Each number is 50 + 15 x the weight over its row's rms, rounded and kept within 0 to 99. Layers, rows and columns count from 0. The size before them is the row's rms in percent of the matrix's.

# layer 14 attention value, 64x160, rms 0.0383, rows 0-19, columns 0-159
104:41 57 61 70 51 51 24 50 56 47 58 54 15 52 25 71 53 57 42 76 47 63 36 65 55 76 44 62 46 52 36 41 67 21 06 49 41 43 75 53 74 47 58 56 52 59 66 14 44 49 72 54 66 46 74 72 53 37 45 41 35 55 45 34 53 73 45 41 49 62 55 29 46 56 72 11 55 25 50 26 22 46 58 61 55 30 34 55 52 46 25 88 82 54 43 44 60 67 63 35 36 37 63 50 38 56 31 53 55 62 61 28 56 34 80 61 66 54 60 70 50 54 70 48 56 39 56 46 43 46 66 60 81 44 43 33 61 51 70 34 53 42 36 58 26 36 63 55 38 45 68 73 54 40 39 49 78 50 39 41
102:65 62 74 36 33 36 68 55 48 46 86 30 39 32 37 52 45 00 45 71 54 57 37 56 67 76 74 36 09 47 54 60 30 58 82 61 49 41 39 57 36 54 74 37 39 68 54 53 34 65 30 19 40 48 14 49 53 39 41 46 58 32 62 39 47 57 17 41 42 69 40 61 57 31 41 51 39 54 71 45 54 63 71 49 42 41 32 73 71 54 58 58 51 46 45 25 44 46 81 45 42 71 85 76 41 50 54 40 56 54 60 47 45 38 55 60 67 61 64 46 51 48 45 47 56 29 50 27 61 61 52 35 60 40 51 18 62 52 36 45 47 39 67 52 40 27 35 65 68 67 68 46 60 55 42 40 62 41 30 55
101:43 50 58 48 56 31 56 62 62 40 49 52 69 46 58 56 61 65 27 80 60 43 35 84 56 39 75 56 35 55 41 36 68 53 57 21 76 53 31 69 41 43 57 65 70 46 39 63 40 49 57 73 43 37 49 50 36 29 63 41 51 69 34 42 33 45 33 67 32 38 80 38 43 49 27 43 52 38 66 46 41 49 23 37 43 70 56 58 68 41 45 04 62 47 42 42 39 21 45 42 67 27 62 43 66 39 50 56 31 35 69 62 68 44 25 47 45 68 39 48 43 48 48 64 67 57 56 86 58 19 50 60 09 50 36 26 55 42 53 57 84 53 86 33 61 44 29 36 55 72 41 38 44 64 55 63 60 61 29 54
098:43 62 53 54 55 52 51 29 62 52 55 44 42 66 76 52 45 68 31 38 59 14 41 47 34 56 35 68 62 43 46 33 71 44 45 25 51 45 46 67 60 26 22 44 51 18 55 54 49 42 21 42 29 43 70 49 77 42 58 35 56 41 46 61 37 29 50 47 57 28 48 25 73 58 39 43 27 58 62 55 40 76 45 35 31 25 69 44 35 49 70 67 38 57 64 60 64 41 48 34 37 58 90 39 50 78 32 51 52 33 51 78 63 49 57 51 58 50 60 68 69 63 72 44 79 82 38 50 47 44 65 49 39 53 49 82 37 35 36 48 48 56 47 32 82 47 48 51 37 60 55 70 69 38 27 21 46 20 63 70
100:37 52 33 73 47 22 57 71 73 37 51 36 45 56 58 63 44 46 52 43 59 63 40 61 45 17 72 98 44 45 51 53 32 36 77 56 51 50 21 67 89 57 48 38 63 46 61 60 53 51 33 46 76 35 55 42 44 64 72 43 49 44 48 50 40 50 47 57 18 29 44 67 49 33 80 46 37 56 30 40 49 51 58 58 44 50 51 35 54 30 58 43 54 30 55 42 57 56 46 43 32 60 41 62 69 65 35 59 66 51 46 47 55 48 20 22 55 63 41 45 47 57 74 58 17 38 62 55 97 59 43 43 77 52 60 37 31 83 23 43 52 17 49 24 49 62 28 44 41 55 71 59 61 32 38 66 41 58 36 39
104:76 49 39 47 75 92 40 52 59 51 40 66 40 30 47 39 45 61 33 61 45 46 53 52 38 64 44 49 38 29 50 46 27 55 61 35 56 41 51 92 19 59 43 33 75 70 67 75 51 64 60 14 46 26 63 77 57 57 60 71 70 53 53 40 70 60 54 37 46 21 49 44 63 65 68 66 36 59 56 48 37 53 36 62 56 63 39 47 70 60 70 40 70 70 56 36 72 44 42 28 33 38 61 59 66 46 47 36 73 49 40 50 59 62 56 60 27 57 16 57 31 38 60 15 35 47 50 51 60 59 63 57 52 49 52 53 55 20 70 49 85 59 44 24 48 53 40 33 54 17 52 69 64 40 42 68 53 43 76 43
101:33 46 63 48 48 49 48 66 41 58 69 71 43 51 31 54 52 73 49 44 46 47 61 55 40 31 66 76 77 53 60 59 55 65 53 54 39 22 28 35 07 43 62 52 35 69 39 49 73 68 23 42 69 37 98 62 60 54 63 56 66 62 57 55 53 84 34 55 33 57 22 55 38 33 79 65 40 49 39 66 87 60 68 39 44 49 72 45 65 47 39 36 39 32 31 40 40 33 65 35 54 30 63 62 42 61 47 39 49 57 49 09 57 18 42 40 50 50 51 74 37 46 54 52 57 60 48 33 53 42 42 59 25 10 66 54 37 41 46 67 59 37 62 43 46 50 67 59 54 50 67 39 57 84 63 40 57 55 48 50
099:12 43 40 56 29 65 31 40 60 35 57 60 36 49 44 37 45 48 56 62 53 19 54 67 44 47 35 57 31 60 35 68 41 53 48 42 43 34 71 53 52 39 58 48 48 37 47 99 32 29 21 69 43 28 20 29 55 65 48 53 51 24 70 34 61 42 34 55 72 66 49 40 53 72 78 32 51 62 62 63 39 24 50 74 55 58 53 59 74 52 40 43 62 49 51 42 67 37 56 64 57 48 54 51 74 52 47 49 60 82 64 42 36 38 34 43 71 56 41 90 67 42 65 59 48 53 36 60 43 36 80 51 51 55 35 80 67 60 35 56 64 25 35 59 34 29 53 54 68 28 57 39 60 54 66 46 59 23 71 30
094:29 62 45 41 68 50 52 41 50 60 55 42 75 37 12 45 59 59 48 44 44 48 62 41 70 24 60 62 59 57 39 36 39 49 55 49 66 51 47 21 58 65 71 54 28 89 53 33 60 45 25 63 54 41 75 39 58 44 62 28 55 31 77 65 36 31 48 39 62 20 44 56 37 55 50 43 73 35 74 64 66 58 58 33 44 32 40 78 12 44 84 38 46 47 87 50 36 86 34 32 54 49 38 35 29 53 43 36 34 38 70 47 58 33 61 47 50 53 53 25 40 54 40 31 37 38 34 71 53 37 68 69 40 68 46 57 63 28 72 65 40 68 30 45 68 48 55 65 61 39 37 55 58 60 40 63 64 59 49 29
107:65 46 37 58 27 69 36 57 84 37 75 47 36 57 24 37 81 26 55 36 41 44 51 68 33 57 45 40 57 39 40 45 15 44 55 54 24 45 54 39 76 74 60 49 19 63 39 35 52 57 58 27 33 48 51 29 28 38 49 58 50 53 36 57 47 21 36 69 70 55 42 71 46 52 80 63 38 50 48 53 58 49 47 46 40 78 46 38 66 56 43 47 44 59 57 66 52 42 56 53 47 53 50 38 55 73 53 62 52 71 37 34 67 52 35 61 79 88 69 93 42 55 71 39 57 29 49 25 66 53 46 50 35 51 46 32 25 52 57 74 33 18 45 38 52 46 57 73 40 42 50 18 60 74 38 59 42 67 45 65
101:70 60 74 64 21 73 51 53 44 38 61 50 38 50 34 31 46 84 28 64 40 21 05 42 64 49 69 53 33 61 62 50 44 35 32 69 34 36 84 39 26 58 20 45 71 57 61 37 68 55 47 58 67 76 48 31 64 48 54 61 49 34 68 55 75 52 55 28 44 54 46 48 48 50 66 58 31 46 38 35 53 49 77 45 43 59 21 38 64 50 35 53 40 53 42 50 52 57 21 68 52 70 48 56 37 57 64 18 58 34 53 61 69 51 75 24 69 46 58 41 55 58 43 58 64 54 49 64 75 69 50 21 39 44 59 33 86 50 61 34 70 44 65 33 55 61 51 48 40 76 40 74 48 30 46 48 61 46 64 65
096:57 39 25 53 30 35 36 60 63 27 65 42 57 42 58 42 91 72 52 50 36 48 39 70 30 45 56 58 49 45 62 46 24 68 57 70 49 77 70 52 83 52 56 73 41 42 48 33 73 55 35 51 45 67 61 64 48 43 42 53 38 46 51 31 45 33 68 64 34 12 78 54 60 24 40 51 60 51 63 24 47 37 37 51 64 87 65 50 63 52 83 45 68 60 25 53 28 56 43 41 45 66 65 70 33 46 55 48 54 56 62 30 40 58 70 60 40 14 35 52 52 43 60 55 48 55 88 60 34 48 47 32 62 49 39 51 29 55 35 60 65 55 42 53 58 61 69 47 38 15 79 34 55 33 71 38 48 48 30 68
099:77 45 45 43 72 48 65 74 59 30 47 48 50 50 51 27 64 59 57 56 32 35 63 41 44 43 59 31 23 76 53 51 47 34 19 56 47 63 44 67 73 76 59 58 57 61 21 79 59 63 37 44 52 35 64 31 35 40 44 76 58 31 04 76 52 54 45 37 82 59 49 58 49 60 45 56 35 31 67 30 84 46 41 31 48 38 50 48 60 38 35 70 58 55 52 46 29 40 49 35 45 43 72 55 20 59 27 65 67 49 50 34 41 57 53 67 45 51 35 50 70 30 60 65 17 41 35 54 46 56 79 68 59 81 57 68 61 40 58 51 28 71 55 49 56 55 65 50 40 39 42 41 67 36 55 57 54 14 33 64
096:22 33 30 31 49 20 63 41 45 82 43 52 30 42 49 38 43 54 39 52 44 65 46 49 78 55 59 50 60 29 68 68 52 21 33 37 33 34 61 54 48 63 60 43 77 64 52 51 44 49 52 53 42 63 64 60 24 35 72 46 51 46 28 49 54 71 52 63 59 46 43 38 40 53 51 63 61 58 41 63 43 21 69 48 78 44 40 55 80 65 60 39 38 52 45 04 47 75 32 71 48 53 45 49 75 39 43 70 69 71 53 77 68 63 30 80 68 50 55 41 46 60 40 43 54 43 65 55 05 56 42 28 46 39 77 59 39 43 18 22 43 52 40 76 59 63 50 55 44 54 46 29 51 67 57 58 43 39 26 36
101:57 50 49 74 44 69 80 61 81 18 53 27 35 28 42 58 59 49 60 67 44 40 26 57 76 43 24 43 71 46 72 46 61 68 45 60 46 57 70 49 65 39 50 65 37 44 50 29 68 54 49 29 80 63 53 23 61 39 40 16 52 68 16 47 65 55 33 44 52 35 39 59 53 67 30 54 50 53 49 64 48 48 62 54 39 42 73 59 66 28 62 65 86 39 66 48 43 26 66 34 47 39 54 67 59 05 44 61 54 16 68 72 45 47 41 73 42 71 39 53 45 54 52 64 42 67 66 45 47 38 46 51 34 59 66 51 35 37 34 62 52 61 58 59 37 51 41 64 32 34 19 49 62 41 68 63 44 38 79 45
103:41 59 59 31 50 69 54 52 76 52 56 37 43 89 31 42 36 37 50 56 34 32 77 28 47 46 71 67 67 26 37 56 59 65 36 40 42 64 79 49 70 50 52 34 68 52 46 57 50 75 55 54 58 66 37 36 67 19 63 44 49 42 33 49 49 56 45 47 44 32 53 59 37 48 46 72 29 39 51 58 36 57 55 53 57 44 30 56 38 62 22 21 25 63 66 46 52 66 61 43 40 46 39 85 32 39 56 66 48 62 59 46 34 39 34 33 74 38 31 30 30 50 69 32 65 56 50 34 64 35 55 33 64 31 28 72 46 26 35 32 33 53 43 49 47 30 66 78 68 53 38 23 46 29 70 55 77 77 82 49
098:48 47 44 70 22 23 60 76 51 61 48 40 49 46 57 33 39 57 40 67 42 56 57 18 63 66 51 52 37 65 62 56 55 39 79 69 50 72 79 51 61 61 56 60 52 42 52 47 61 35 35 40 45 32 28 28 41 43 33 37 46 71 34 45 54 38 57 41 21 51 65 23 21 48 57 50 75 34 36 57 53 48 35 74 21 39 50 41 61 48 45 50 35 76 36 54 40 65 27 66 30 55 83 31 41 58 53 20 58 65 72 52 39 59 51 68 77 59 30 59 27 46 25 48 60 48 22 26 45 48 39 76 55 87 80 52 52 52 47 67 68 71 70 51 58 25 42 29 58 66 51 40 53 35 47 49 69 44 54 58
100:41 53 53 49 56 64 63 41 42 48 17 62 34 91 54 46 63 53 65 14 72 83 51 64 44 29 67 39 49 46 35 66 38 50 55 46 55 57 57 53 74 64 43 26 64 42 35 44 44 53 36 67 33 37 76 45 67 55 10 53 60 35 49 38 40 45 50 62 52 42 46 47 35 35 80 57 30 44 39 24 52 48 32 50 63 37 40 47 36 58 54 58 38 33 66 41 47 16 64 26 44 50 43 38 33 25 85 34 66 24 90 58 56 77 48 62 55 42 63 42 59 49 31 50 64 56 30 53 54 47 49 47 42 57 30 36 36 79 37 66 26 73 42 57 52 52 42 43 52 37 47 38 62 64 51 71 24 22 47 73
102:58 57 33 58 43 59 58 72 38 44 82 41 48 54 70 31 31 52 68 40 44 79 64 58 65 48 52 72 71 28 32 68 49 44 29 48 67 26 99 54 52 54 27 64 42 78 38 78 51 32 31 53 43 34 55 51 56 60 44 47 26 40 64 42 54 40 27 60 37 66 51 68 47 66 71 43 25 43 48 40 49 67 65 33 64 38 42 61 48 50 65 59 63 22 68 49 55 36 24 26 26 47 40 57 59 42 35 40 53 63 68 56 40 63 61 72 40 53 61 53 29 56 58 73 52 40 81 51 64 65 33 54 33 40 37 82 56 42 66 61 33 45 82 35 34 36 64 62 65 66 47 43 39 53 35 40 27 53 19 48
105:35 34 47 51 26 50 61 16 65 41 34 69 49 58 46 33 51 34 49 48 52 38 38 72 50 01 72 14 40 72 48 53 59 50 50 27 76 28 39 43 55 47 47 39 43 25 62 48 36 61 61 56 54 70 34 56 56 50 50 46 61 63 33 35 44 36 17 35 63 31 64 41 25 39 73 50 74 52 39 47 34 57 36 50 55 29 84 25 27 76 53 45 35 65 67 45 37 65 45 38 58 63 48 60 45 47 55 56 87 30 27 39 51 53 56 57 43 36 62 51 19 39 85 47 27 54 69 38 37 64 70 39 47 41 56 61 44 39 29 70 68 38 61 53 62 23 57 46 52 72 62 42 62 33 62 43 64 61 54 50